Each number is 50 + 12 x the weight over its row's rms, rounded and kept within 0 to 99. Layers, rows and columns count from 0. The size before them is the row's rms in percent of the matrix's.

# layer 4 attention output, 192x192, rms 0.218, rows 68-140, columns 0-95
103:26 66 31 55 27 33 46 27 49 63 62 54 58 53 41 50 41 38 55 50 55 76 42 55 39 51 71 39 57 57 35 60 45 51 25 36 45 37 50 67 59 56 26 55 44 45 50 65 38 46 60 26 38 34 47 47 48 56 46 66 45 62 44 56 55 47 37 46 50 42 72 58 55 50 49 55 61 50 53 58 57 41 55 57 66 61 71 54 62 52 57 54 47 57 50 53
112:54 50 49 49 46 52 26 43 53 68 46 47 55 53 44 67 50 50 56 43 51 42 27 50 50 32 59 50 57 53 58 64 25 44 69 58 68 52 46 62 43 44 60 59 56 39 45 41 40 51 51 56 30 48 74 49 60 79 43 45 62 66 45 41 59 52 63 78 45 44 38 51 54 53 51 43 51 50 50 57 60 61 50 51 51 54 53 51 60 39 49 45 40 55 46 52
093:40 38 40 46 53 37 55 45 51 41 75 41 22 32 64 56 41 57 42 57 48 63 51 62 36 44 56 54 55 72 55 39 67 63 52 33 61 61 50 49 55 76 34 64 58 35 24 50 48 13 54 49 72 58 38 26 71 42 56 49 48 48 39 27 55 36 53 66 59 52 50 55 54 53 43 49 24 33 30 57 75 58 43 35 37 57 38 42 43 49 52 33 53 46 50 55
098:39 51 59 39 56 41 35 46 61 37 40 43 44 56 56 60 32 48 45 63 56 49 41 43 15 59 43 45 31 57 49 44 50 63 68 52 28 47 62 51 54 74 42 40 62 35 64 63 60 45 50 53 33 64 46 51 60 57 44 38 51 43 32 55 42 37 39 29 37 58 67 54 36 66 67 57 46 50 51 61 43 57 45 56 61 44 54 51 39 55 46 41 45 67 50 37
102:51 63 47 27 34 35 61 53 52 51 69 50 61 52 54 63 48 55 46 50 37 34 52 45 42 37 48 23 33 28 59 51 71 71 39 63 43 54 44 51 48 81 63 46 34 62 66 37 47 48 61 62 34 53 54 60 61 64 66 54 58 78 31 61 54 51 38 45 33 39 43 35 52 38 54 50 55 63 51 54 31 44 43 36 54 36 43 63 56 66 52 51 55 66 73 50
089:56 59 69 57 28 60 74 63 58 32 41 27 49 54 46 49 49 49 64 37 35 50 44 37 74 57 59 51 45 25 43 57 48 42 46 59 79 46 42 69 49 56 68 39 56 43 70 50 50 69 42 36 44 46 51 73 31 54 44 60 67 72 69 33 62 55 51 45 71 69 59 46 45 48 28 38 42 52 57 48 51 57 47 57 41 46 56 62 54 62 63 70 57 43 49 69
119:50 46 54 63 57 49 40 65 72 52 44 39 51 65 54 47 45 39 48 36 62 58 54 56 69 58 42 59 50 56 52 58 40 65 56 50 40 46 51 39 57 34 38 63 56 63 45 54 60 57 38 51 57 51 41 45 23 41 56 39 46 53 48 41 53 68 46 37 58 47 54 39 53 52 45 55 56 64 43 42 65 43 68 34 49 51 36 48 70 51 51 39 35 55 53 55
098:66 46 56 53 61 45 53 32 27 34 50 70 53 61 39 69 45 44 42 54 30 39 52 65 41 56 45 50 48 41 51 54 43 68 36 40 50 70 37 46 44 65 35 54 32 75 61 39 58 51 65 51 63 44 39 43 54 67 50 43 62 74 40 29 34 32 48 32 46 48 24 59 60 38 42 44 42 57 56 56 45 46 54 59 40 43 62 53 65 63 45 64 54 42 53 45
113:45 46 47 61 47 48 42 47 51 58 56 31 47 49 54 39 71 41 53 54 45 67 65 38 46 51 58 46 48 49 40 34 67 48 44 43 64 33 46 68 57 58 49 39 51 31 46 61 60 53 48 44 59 46 51 54 60 52 56 27 34 53 53 59 38 59 39 50 53 48 50 57 56 53 53 64 65 36 49 54 46 55 51 50 62 43 57 43 55 41 49 48 47 46 52 47
108:63 58 54 61 60 59 46 40 47 32 47 55 49 40 40 55 51 54 55 50 43 49 46 58 42 57 53 50 41 76 58 65 44 47 36 50 45 50 52 44 55 39 47 62 35 56 52 56 67 63 46 79 60 52 51 50 62 43 51 39 55 39 24 56 72 76 50 29 49 55 61 37 60 51 61 38 46 58 31 47 47 47 45 43 60 40 57 68 46 50 46 56 58 45 65 35
082:30 42 40 42 30 40 49 67 51 51 54 57 52 26 60 48 62 58 64 56 60 60 45 42 57 59 48 21 51 59 30 55 50 39 57 52 78 52 57 67 39 54 45 36 38 67 35 64 38 53 62 36 62 36 50 42 49 63 69 75 30 53 56 41 74 46 56 56 48 43 54 58 59 42 45 59 54 40 38 62 45 53 46 44 52 56 62 43 49 44 43 51 48 52 58 48
112:22 43 55 45 65 42 41 51 53 45 52 59 58 47 50 65 63 57 41 42 60 45 24 53 39 48 20 71 48 50 51 53 65 39 64 58 47 31 49 41 57 40 36 56 35 47 52 52 62 33 59 61 21 46 60 47 56 49 52 55 45 56 66 34 39 33 50 44 51 43 44 58 43 42 59 52 47 49 47 55 40 59 65 50 54 58 39 58 53 48 53 54 46 44 44 49
090:18 53 49 59 53 51 68 43 60 52 62 65 59 63 45 50 45 72 44 58 42 54 48 48 51 48 53 46 47 45 38 51 79 53 40 45 53 53 47 52 73 49 29 59 45 40 57 72 54 40 35 48 24 75 51 47 49 58 61 34 27 56 73 49 42 56 37 51 70 42 57 46 57 34 45 68 54 36 48 69 43 72 67 53 50 50 52 54 61 45 29 62 51 53 60 54
091:47 58 47 51 48 44 69 64 44 61 45 50 68 72 26 32 68 42 49 48 51 42 43 50 63 46 43 34 34 53 48 51 41 61 67 51 35 58 33 36 49 60 64 64 45 46 48 32 49 58 63 33 59 41 52 45 36 56 68 33 57 52 43 44 47 38 26 43 43 51 46 41 63 56 42 49 54 50 68 57 39 61 60 59 76 53 71 48 51 61 46 61 46 36 47 47
085:63 60 56 46 70 73 37 40 55 48 54 29 44 47 67 62 47 42 69 48 55 38 45 61 43 79 37 49 66 43 45 56 51 36 60 48 51 50 52 46 52 26 40 62 33 47 44 53 38 57 31 60 68 62 51 52 47 47 50 45 52 40 52 31 49 41 54 53 47 55 47 53 26 61 52 60 40 44 44 48 38 49 56 65 32 41 39 30 46 48 40 46 67 51 53 58
107:32 50 43 46 46 49 19 44 36 48 43 41 57 56 55 39 58 64 42 48 59 64 54 50 46 42 39 42 48 57 56 46 58 47 74 59 46 41 60 47 54 29 65 73 48 42 39 68 35 29 57 34 69 57 50 75 44 61 54 50 37 67 60 43 61 63 57 48 38 48 37 41 41 51 57 61 47 66 52 52 58 53 38 47 46 46 38 19 56 37 66 41 43 62 40 66
099:53 54 24 70 35 40 41 38 51 46 44 53 55 32 54 35 48 62 64 49 53 77 67 59 55 51 63 55 44 45 79 55 49 51 64 49 40 60 47 50 55 52 53 26 40 48 41 61 45 32 53 44 61 42 30 61 36 33 61 49 51 52 46 61 76 47 59 43 79 37 58 61 75 44 22 62 56 42 39 53 49 45 74 55 27 44 42 46 56 41 58 46 56 57 49 42
090:58 47 49 42 47 46 46 49 42 38 63 26 53 71 48 70 32 61 43 43 61 42 42 51 59 35 49 58 35 50 46 52 40 45 42 51 50 58 63 56 57 68 53 79 63 47 32 54 48 61 39 42 34 58 57 35 58 70 68 46 51 54 62 49 55 64 57 56 59 45 64 58 62 41 44 55 46 24 44 58 47 52 52 38 35 53 37 73 60 52 55 59 39 43 47 65
112:55 59 46 42 42 51 49 56 44 46 53 50 41 48 30 63 47 38 40 47 49 55 45 57 32 52 42 41 41 54 47 38 44 61 69 39 43 50 33 54 52 63 49 41 53 37 63 22 37 61 60 55 61 39 51 51 39 57 61 44 50 37 59 51 81 53 28 50 46 52 48 38 61 41 49 51 49 66 75 51 59 45 59 50 44 58 49 56 44 65 48 41 44 51 38 54
113:40 55 26 36 56 59 53 38 37 54 57 50 52 63 37 53 60 67 43 56 26 52 40 65 38 54 37 46 54 26 49 44 42 51 57 46 69 56 60 67 51 41 56 50 31 67 34 45 33 36 50 68 64 34 47 49 57 56 56 36 21 59 58 49 32 45 56 43 73 55 31 59 46 34 58 47 60 51 53 40 53 52 50 51 40 54 40 44 42 48 41 39 57 36 48 64
100:31 67 67 35 62 78 72 50 40 45 41 56 63 57 65 64 56 58 45 46 47 48 39 43 66 55 41 56 49 46 51 40 78 45 42 55 50 41 50 67 58 47 47 67 52 50 41 55 44 37 37 46 59 48 52 53 41 61 32 27 47 58 64 42 26 36 44 39 39 28 41 25 42 42 51 61 46 55 56 71 53 68 46 60 55 53 40 39 43 66 48 54 36 47 51 46
109:37 58 58 65 50 33 15 49 59 45 53 39 51 50 44 55 35 55 46 37 57 56 58 57 42 47 43 59 64 41 29 60 45 44 57 59 58 42 59 38 37 49 57 68 42 61 40 45 41 40 51 66 62 57 47 47 64 40 51 46 52 33 53 32 63 48 49 45 69 51 39 57 48 32 57 57 42 42 41 32 57 51 52 30 56 74 56 50 60 30 60 36 50 53 52 55
100:45 55 62 63 32 61 46 25 70 49 42 56 64 67 58 64 37 73 55 38 67 46 36 47 33 32 57 49 52 49 34 45 56 27 49 52 64 53 55 63 39 39 52 50 46 34 54 43 50 40 57 59 28 58 53 59 68 73 41 33 54 76 57 49 51 35 37 61 58 47 53 52 60 46 43 64 60 56 44 40 38 66 61 41 65 53 66 48 44 38 47 55 38 57 52 53
097:34 48 61 38 42 60 35 61 63 55 38 43 63 58 38 29 34 39 25 38 63 50 51 64 52 56 46 42 57 49 45 35 52 71 51 58 42 43 49 56 52 48 60 75 51 65 49 59 43 45 73 52 44 53 55 58 65 57 52 38 35 32 56 56 55 64 43 43 45 43 71 77 62 72 74 53 47 47 50 52 51 38 56 58 53 73 45 68 32 44 45 38 63 43 46 45
124:49 55 52 42 30 34 57 61 60 49 47 50 31 39 40 48 48 27 41 49 60 55 42 45 49 49 53 52 47 49 48 58 37 61 37 60 41 52 31 43 47 45 55 55 55 52 57 35 53 51 58 57 49 45 52 45 62 60 46 44 54 55 45 31 56 39 42 62 45 50 48 58 47 42 44 62 54 40 47 47 55 49 63 63 59 55 68 42 50 42 43 38 60 39 39 51
100:46 47 55 57 59 35 66 30 52 41 44 45 51 38 34 51 70 56 48 52 46 64 52 52 46 47 68 48 62 46 44 37 75 44 51 76 46 37 62 55 47 53 32 35 48 55 59 51 54 36 64 39 57 21 64 45 62 55 31 45 50 50 44 52 47 41 45 56 27 50 58 51 44 35 51 33 52 60 45 39 47 70 44 23 51 49 57 59 54 59 51 56 43 54 48 47
093:56 48 45 48 59 63 57 52 36 43 51 58 58 43 48 59 62 44 58 49 39 63 38 47 38 50 67 28 53 58 72 50 44 67 47 38 59 57 52 26 55 43 49 69 38 65 55 34 41 62 47 58 49 44 76 48 46 53 48 38 53 50 24 50 45 40 37 34 42 45 61 52 52 74 47 52 55 66 53 64 32 49 54 60 45 57 57 56 23 55 32 56 49 33 48 48
095:33 49 63 28 57 43 55 68 24 41 54 50 49 50 53 35 47 55 71 39 49 60 34 40 35 37 34 50 52 47 54 67 64 53 57 50 45 65 33 42 55 55 22 55 31 49 39 57 28 27 29 55 64 39 46 72 65 57 51 46 43 60 45 34 41 49 41 62 44 49 52 55 51 51 76 48 58 63 55 61 56 45 63 50 75 40 26 59 47 59 52 54 40 49 64 45
088:50 47 57 65 54 68 50 68 67 41 59 52 66 66 64 65 78 57 51 57 46 26 33 75 48 38 52 37 49 52 77 48 61 49 45 50 58 37 47 65 25 59 52 47 45 54 44 31 47 53 44 55 62 44 69 53 52 52 44 73 43 44 36 52 45 51 48 47 27 52 52 56 53 48 53 40 60 58 54 52 53 44 48 59 61 48 35 55 53 41 46 37 39 50 47 55
099:46 48 35 65 53 69 65 53 39 62 48 56 49 74 43 67 69 37 49 56 41 43 62 69 67 40 67 62 49 49 32 63 40 38 55 49 47 41 45 57 57 69 26 47 44 39 82 49 70 65 40 30 41 48 35 44 28 61 38 48 34 48 64 54 50 50 71 52 56 47 39 38 38 68 37 53 63 52 49 62 48 47 61 60 55 57 53 67 60 44 49 51 51 42 56 50
084:49 43 60 46 64 54 49 56 50 60 48 50 65 45 47 57 62 64 55 57 46 44 29 66 53 58 67 51 44 52 55 58 48 37 60 36 37 54 53 32 60 45 55 76 32 64 50 40 53 34 45 45 52 44 35 55 29 56 44 32 41 38 36 33 40 41 50 68 63 45 69 46 60 73 40 73 63 54 72 58 55 24 56 62 47 44 47 32 62 77 47 46 51 36 51 56
096:55 33 53 53 54 50 55 56 56 21 55 63 57 59 58 48 48 36 42 60 59 56 41 74 37 60 37 37 45 40 30 53 49 50 59 41 49 68 36 48 58 53 34 46 63 50 61 46 40 70 56 38 32 56 57 52 84 44 77 52 49 56 51 51 51 57 37 41 25 51 41 43 41 60 52 44 42 74 66 67 53 56 74 62 66 35 51 68 46 53 46 49 50 57 40 36
104:43 58 55 37 41 74 55 44 57 74 54 44 53 44 50 44 49 52 40 41 42 58 54 44 60 55 47 34 58 54 51 57 76 48 49 76 50 38 43 49 48 33 49 68 52 51 29 47 57 45 42 75 58 48 35 36 38 40 53 70 55 30 51 39 54 48 50 50 44 70 55 33 66 38 51 46 57 51 47 55 50 53 38 43 56 63 69 63 68 45 42 70 40 46 55 47
095:48 51 53 51 57 59 38 67 45 56 53 52 57 56 47 56 28 70 47 68 72 68 49 66 55 61 50 43 60 66 49 27 37 45 56 58 44 54 81 46 41 56 53 61 35 30 55 64 39 67 38 43 51 46 56 53 35 46 49 47 43 41 46 61 50 65 54 45 47 37 69 45 55 55 45 56 50 53 52 50 44 51 55 39 50 54 52 66 57 51 65 36 60 53 59 43
095:57 50 47 44 68 81 56 54 36 54 35 38 50 50 53 44 61 52 31 55 46 71 40 45 33 52 41 34 55 52 56 51 48 38 63 48 44 62 63 30 52 54 57 48 59 51 37 52 29 54 44 55 53 42 48 33 56 58 45 62 46 48 60 54 39 55 32 52 30 32 41 66 43 53 56 44 59 49 54 38 52 61 47 64 56 49 61 53 48 54 72 46 41 56 62 44
107:55 52 46 45 46 48 41 62 31 41 46 45 61 63 52 64 40 41 72 49 53 56 39 60 37 38 53 47 46 34 55 48 58 50 64 60 49 56 60 48 63 55 48 58 47 47 48 32 39 57 60 56 40 45 58 46 55 38 54 65 53 66 56 56 37 40 53 46 16 30 43 38 52 46 78 50 49 58 63 72 48 67 49 51 51 63 40 49 43 58 54 46 34 63 55 54
095:51 54 53 53 36 57 48 42 53 52 43 31 42 39 48 42 55 34 53 33 56 58 49 43 48 65 49 50 43 46 51 53 62 51 56 52 39 39 32 55 48 37 66 59 40 49 44 46 44 55 66 44 38 23 26 43 42 39 56 69 49 70 53 50 69 49 57 65 48 47 44 38 41 35 58 55 35 33 47 32 39 59 44 46 48 53 44 32 45 36 47 62 55 57 41 57
119:33 46 52 53 65 50 48 50 69 41 54 48 61 46 49 65 37 54 42 57 59 57 50 48 66 54 47 50 40 51 57 54 53 60 34 50 37 52 35 61 53 58 63 50 47 54 50 52 47 49 33 39 45 51 76 73 43 48 58 44 71 29 63 42 30 54 64 48 48 47 32 45 42 56 29 51 55 64 56 61 46 61 46 68 40 33 57 47 56 63 46 49 53 62 73 46
103:51 28 45 41 67 59 69 51 51 38 74 47 54 55 50 62 54 44 43 49 52 49 47 60 33 68 54 44 47 42 60 26 67 61 36 35 39 51 32 39 55 73 39 55 44 52 57 34 55 67 37 36 34 46 45 54 74 39 44 57 59 51 18 71 49 40 64 45 47 55 40 50 33 51 59 61 49 56 42 52 51 51 58 55 57 41 41 65 50 45 53 68 68 47 63 49
115:45 39 63 57 52 47 40 38 62 42 54 64 65 66 48 36 63 36 41 37 54 57 44 64 64 48 54 43 59 55 53 69 35 65 38 55 61 43 64 55 52 60 54 35 40 26 51 41 46 30 40 43 50 40 52 76 46 51 49 57 28 41 39 47 54 52 44 57 50 37 49 37 49 55 51 58 36 55 41 45 62 52 67 39 54 52 27 30 45 47 31 33 58 42 56 55
094:45 64 51 56 51 40 42 45 60 75 36 66 36 48 59 67 44 53 42 37 62 51 31 48 58 41 44 38 53 52 52 42 22 52 60 44 65 47 52 70 31 31 47 49 52 50 45 29 48 49 46 44 27 47 72 52 67 64 60 64 55 52 37 56 60 45 56 43 58 34 56 51 42 62 46 42 45 58 53 36 51 53 45 48 66 39 31 50 47 48 48 49 44 53 62 58
110:64 33 58 31 60 51 40 60 53 49 56 51 39 61 68 40 59 47 45 55 43 30 43 59 55 49 59 32 41 27 44 70 39 59 59 46 58 54 67 40 66 53 42 52 48 34 36 59 42 55 71 53 50 54 51 41 33 41 58 61 59 39 51 22 43 51 53 36 49 51 71 36 62 45 62 65 58 44 66 52 38 63 59 57 35 45 43 45 61 53 55 60 38 63 50 56
097:42 41 45 64 52 39 40 58 50 69 46 41 47 42 50 50 41 56 50 54 40 80 52 61 63 62 56 42 54 43 59 64 31 65 50 41 66 40 56 40 45 59 60 57 50 67 34 69 59 38 64 46 56 29 56 33 58 49 66 48 56 36 37 37 42 50 57 54 56 52 33 51 43 51 46 51 46 28 21 46 49 44 61 38 68 46 63 34 45 31 51 59 41 39 57 46
095:54 53 52 60 47 44 48 62 48 41 48 25 40 48 33 36 34 44 45 65 33 59 37 42 52 48 56 55 52 49 32 62 43 43 47 47 46 54 65 37 49 54 60 49 62 63 54 35 56 78 46 49 78 69 67 66 29 68 56 53 37 47 57 24 67 64 32 37 50 46 32 58 43 26 51 66 53 96 58 67 65 44 62 53 45 66 49 50 52 52 56 51 50 55 46 49
098:63 53 29 32 58 43 51 44 27 34 59 40 43 66 56 34 64 42 48 46 49 46 65 59 45 49 47 60 56 52 42 50 61 72 39 65 45 62 32 61 46 53 56 53 60 33 36 42 36 49 47 44 40 53 33 54 34 63 56 28 50 40 58 39 51 32 35 53 56 55 44 44 39 44 55 63 54 59 60 45 61 32 60 66 57 67 48 39 47 34 42 54 37 32 45 53
090:42 47 62 62 50 57 58 46 44 49 52 47 54 42 51 47 30 45 33 86 50 50 38 49 54 49 61 71 61 52 53 42 59 47 48 31 71 28 49 42 62 40 53 62 51 53 53 45 55 68 51 19 47 36 60 55 38 46 39 34 38 55 58 34 73 51 50 55 30 37 44 47 39 48 40 50 37 52 58 56 48 53 51 57 39 50 60 36 42 61 56 48 32 54 55 61
085:52 45 33 56 43 43 47 55 54 45 65 63 58 38 53 28 46 56 37 51 32 34 50 80 34 25 53 51 61 47 51 54 52 35 57 56 33 50 47 44 42 66 70 45 55 69 53 49 67 43 60 53 69 55 60 50 72 52 32 32 56 75 38 47 45 65 42 50 41 40 26 62 48 55 35 77 48 54 38 41 35 43 57 38 55 46 53 39 47 46 45 49 61 63 63 55
144:35 54 43 61 39 40 47 57 71 53 52 41 45 58 32 45 39 44 51 43 43 60 64 45 70 54 36 62 40 55 63 23 45 38 69 50 58 43 58 67 52 58 27 73 39 40 47 44 44 48 58 36 68 54 49 54 31 33 47 55 65 46 46 70 65 41 62 56 73 43 45 66 48 53 54 49 50 44 34 47 49 53 55 49 41 70 51 43 48 29 47 36 68 54 43 37
092:34 32 56 54 53 32 50 49 64 52 48 45 56 43 54 52 31 38 57 38 86 34 61 39 68 52 57 46 29 45 36 65 52 47 44 55 58 57 46 61 66 58 47 52 51 54 47 47 72 67 66 41 36 58 49 70 36 52 58 59 43 53 48 35 59 49 50 57 55 34 33 64 66 39 42 47 45 40 44 49 35 47 63 42 42 51 37 51 41 51 43 41 47 39 34 37
096:65 32 49 52 48 45 45 63 55 70 72 48 60 47 53 65 53 45 57 75 47 42 54 57 52 48 37 45 63 42 48 64 48 62 50 57 39 47 42 38 54 55 32 47 68 35 74 50 65 64 49 40 38 45 48 25 54 47 69 45 41 63 57 50 46 55 36 49 51 46 53 58 47 30 49 37 31 53 45 52 47 51 45 42 59 52 58 45 63 49 52 52 34 61 53 54
105:48 54 59 64 47 58 47 64 53 44 36 22 63 69 38 60 53 55 47 35 47 56 54 35 45 39 39 44 49 56 38 62 53 24 50 61 51 67 43 63 76 75 70 58 60 50 61 45 51 50 51 46 39 71 63 70 47 59 59 45 43 54 49 56 56 83 35 47 53 46 61 52 71 47 56 62 48 44 66 66 59 68 44 50 61 38 59 57 63 46 62 56 60 62 52 39
105:46 53 53 63 48 40 38 49 63 71 42 63 54 63 43 46 57 35 48 38 57 62 75 43 40 48 45 72 60 52 50 47 53 36 47 53 46 42 47 43 51 55 59 50 44 34 59 59 29 41 49 51 54 38 40 40 62 65 46 35 59 67 59 46 41 62 45 45 55 56 63 48 54 49 44 73 56 65 41 43 62 52 70 44 36 54 46 31 60 34 54 45 62 61 40 57
103:44 50 54 49 49 63 62 54 24 51 39 41 41 48 64 48 59 52 62 53 50 34 44 49 48 64 37 51 47 47 36 48 46 59 50 42 56 53 55 43 64 40 44 52 51 71 46 54 61 51 49 57 51 80 34 56 37 47 72 59 29 59 67 39 45 52 34 44 44 50 60 44 52 49 53 57 46 58 61 57 46 31 50 58 57 55 40 62 36 47 39 63 54 36 40 57
099:60 37 41 61 52 49 50 60 53 45 43 60 66 54 49 57 32 43 55 39 37 58 45 47 77 65 55 44 55 33 44 42 52 64 51 42 70 46 42 39 58 54 45 46 48 61 37 74 51 53 65 36 52 29 50 39 33 77 47 41 59 88 54 43 63 50 57 56 43 52 69 55 76 49 49 50 35 38 36 48 39 55 52 36 56 59 48 63 55 36 48 54 37 58 51 40
108:47 78 63 55 72 47 65 57 58 45 43 50 59 41 45 58 44 54 45 64 47 36 53 45 65 51 47 47 36 64 52 51 44 64 34 34 46 62 27 35 45 60 34 67 51 44 45 30 53 65 41 25 39 47 56 73 45 50 37 44 45 38 42 55 53 55 45 56 51 48 61 52 55 58 54 55 48 54 56 61 53 51 58 54 50 45 55 52 41 54 43 52 74 59 58 45
100:33 59 61 46 45 40 52 52 43 48 57 55 57 42 57 70 35 43 66 40 68 69 52 42 57 47 41 55 61 55 63 47 52 48 54 40 58 46 42 42 54 62 47 68 62 46 28 39 78 55 39 34 37 35 50 49 50 52 53 53 60 26 26 30 71 65 49 48 47 57 51 55 61 60 44 31 45 70 38 44 53 64 58 24 46 43 51 69 62 43 56 52 55 63 31 40
101:74 36 34 53 57 43 49 39 60 44 72 56 34 24 38 43 55 33 56 38 39 62 76 58 63 55 53 45 67 39 59 55 41 50 55 52 53 51 54 23 35 56 46 42 44 66 63 47 59 43 42 42 67 46 48 67 30 49 38 52 49 49 32 56 87 59 38 35 57 51 66 59 41 47 48 58 37 56 42 38 62 49 46 40 47 73 61 45 58 52 53 53 47 38 26 48
093:51 63 43 48 44 42 77 68 72 57 48 51 37 35 39 42 41 47 45 29 41 57 50 42 44 66 54 50 52 40 27 52 75 56 39 45 50 42 41 49 72 59 52 52 70 69 52 48 66 60 52 51 63 32 68 51 56 34 51 58 43 59 65 59 23 62 52 38 41 32 44 40 57 50 53 38 61 45 48 52 53 49 46 53 55 51 41 55 50 56 52 60 50 50 50 46
089:47 55 25 30 49 49 49 46 43 47 67 56 38 45 32 29 57 59 61 46 41 51 41 50 44 55 51 50 44 37 74 43 40 48 45 66 50 54 54 49 52 41 58 63 57 49 56 47 64 59 47 48 61 58 51 60 63 61 40 53 40 47 42 35 24 48 57 61 48 33 38 53 48 50 76 40 52 45 63 51 40 54 41 75 71 38 43 51 26 61 76 58 70 58 76 60
098:63 59 70 43 56 60 52 51 43 40 45 55 46 57 57 43 62 54 65 50 50 55 49 49 29 43 59 50 52 43 40 47 57 54 52 29 66 29 41 63 24 63 41 43 39 33 52 55 29 52 44 43 41 53 53 55 77 56 45 33 34 33 46 50 62 47 51 58 45 88 49 27 40 59 70 62 38 67 57 53 44 50 48 63 54 50 57 55 37 48 43 41 52 55 51 39
115:49 40 63 62 48 59 55 34 58 46 57 43 63 69 64 50 33 61 54 43 48 51 64 44 45 43 53 42 54 43 42 47 73 66 49 38 39 59 49 50 51 54 33 48 48 69 45 58 63 45 49 46 57 68 41 31 51 54 57 52 52 45 62 59 40 55 66 53 70 56 48 73 54 45 60 49 50 32 38 56 60 41 58 44 42 63 46 54 57 47 51 33 56 54 47 52
086:68 56 61 37 63 50 62 65 59 50 48 66 40 23 56 59 29 62 31 60 53 24 54 59 55 58 37 51 35 40 32 39 43 48 41 65 51 56 66 33 57 53 58 61 54 51 49 44 41 51 57 65 62 81 28 63 37 42 54 42 54 44 71 50 52 50 44 40 45 75 42 54 62 51 39 54 54 59 66 56 34 42 40 58 48 45 63 50 36 66 33 40 67 51 58 55
098:35 46 61 45 25 48 42 55 52 49 34 52 62 63 44 58 52 58 50 69 58 40 34 38 50 50 58 58 49 34 57 46 59 46 37 49 79 36 73 53 53 57 43 61 44 44 64 63 54 38 66 27 39 66 51 71 43 55 66 57 51 69 48 21 44 45 52 70 58 37 53 62 49 53 37 76 44 43 49 53 49 54 41 48 65 57 57 42 45 55 37 42 39 38 66 60
099:48 48 46 30 57 58 67 65 37 52 39 58 50 38 47 32 42 57 51 54 62 52 32 39 49 51 40 42 47 53 55 30 39 51 32 55 49 67 49 55 54 50 48 31 44 41 61 41 71 72 51 50 61 53 52 64 60 55 32 34 57 61 41 55 56 48 36 46 31 34 48 50 42 59 41 49 38 42 55 50 31 57 53 64 63 49 43 44 34 53 58 47 59 49 55 46
107:38 57 62 69 60 49 51 41 56 50 65 35 45 44 37 56 57 45 55 26 39 41 48 48 74 53 46 65 58 61 63 61 34 67 60 55 34 62 52 55 36 50 50 42 58 55 40 47 61 56 32 44 69 49 45 39 45 61 60 51 56 29 39 73 53 38 49 47 60 64 60 52 46 63 56 39 53 49 39 45 65 61 44 44 51 50 59 52 50 52 57 56 38 35 33 47
104:44 58 54 48 45 44 65 56 33 62 25 56 42 43 54 35 55 44 53 44 45 43 65 59 45 71 59 63 56 29 73 48 39 48 67 33 36 43 64 27 57 44 56 51 66 48 46 68 43 54 58 46 57 52 41 39 60 54 45 53 51 55 51 31 45 43 58 51 32 36 30 42 28 60 56 52 43 52 45 50 60 47 58 47 65 48 49 38 44 42 36 48 71 58 27 50
106:53 61 63 56 46 60 52 36 31 70 54 62 37 53 66 59 71 43 64 54 51 41 58 51 41 53 59 54 17 46 41 42 58 43 40 40 36 50 37 59 44 42 54 59 70 35 63 56 55 59 47 46 45 72 48 46 39 57 29 52 54 57 33 47 67 71 45 40 41 72 74 28 54 71 59 60 47 50 59 63 46 30 54 42 53 47 56 58 72 50 38 62 36 34 44 47
100:46 46 45 62 58 40 42 38 69 40 72 34 43 46 34 65 47 58 40 54 44 66 58 33 46 47 49 75 59 50 56 48 36 58 66 67 60 58 52 61 30 54 40 46 45 53 44 43 53 44 36 60 41 41 74 70 33 78 35 39 44 52 46 48 54 61 63 71 65 40 56 71 64 42 47 44 61 40 42 58 64 43 56 50 62 49 51 25 67 43 69 53 53 54 40 42
107:52 44 40 73 42 51 39 49 53 45 58 43 61 38 37 42 47 57 36 49 53 45 64 33 60 49 37 52 44 44 50 34 46 62 53 38 68 34 42 59 55 51 45 47 45 76 48 39 60 56 54 49 50 48 32 44 56 59 58 74 50 47 65 60 46 58 61 52 53 63 46 49 41 42 56 56 41 32 51 42 61 62 52 44 23 52 42 40 62 49 50 59 48 51 49 67
104:46 47 60 62 64 57 57 56 66 30 60 56 42 51 61 52 50 48 35 39 61 59 40 34 63 58 41 73 59 68 48 71 39 53 55 48 58 49 48 52 53 56 29 52 40 47 43 48 57 29 56 49 48 49 48 59 28 46 53 37 44 49 43 25 30 47 60 56 66 53 60 37 33 57 36 50 44 53 43 48 57 73 56 52 50 49 44 40 62 32 58 55 50 50 45 66
095:51 50 50 38 47 52 68 52 51 47 41 31 65 43 51 49 47 36 67 45 60 49 44 80 29 48 44 62 51 59 62 28 40 48 57 44 43 69 43 41 51 45 48 67 34 66 41 33 48 58 72 57 50 44 49 45 73 42 55 55 57 34 35 72 42 56 44 53 56 41 55 52 42 39 58 39 51 32 28 46 59 45 67 50 51 58 25 44 39 51 38 35 55 47 51 41
088:56 54 48 45 57 33 67 52 45 65 31 64 50 48 57 40 46 36 51 67 40 47 43 42 61 51 48 61 58 65 60 48 32 59 59 63 62 72 33 25 58 45 40 50 58 21 34 27 52 64 50 38 48 36 45 52 53 35 68 60 47 31 54 67 72 48 76 74 59 47 47 64 46 48 43 54 52 49 57 55 54 59 49 45 38 48 56 47 53 31 68 37 51 56 48 52
103:32 38 54 51 38 51 45 57 55 58 46 50 67 61 53 47 35 57 52 47 66 32 46 54 42 50 48 46 66 56 56 34 63 62 49 45 46 69 52 55 61 43 44 46 42 56 55 32 50 24 53 43 40 59 34 46 45 47 46 55 53 58 53 56 47 49 67 45 49 38 52 59 78 56 32 58 64 59 55 62 40 42 72 57 26 60 39 35 58 51 56 48 47 64 30 42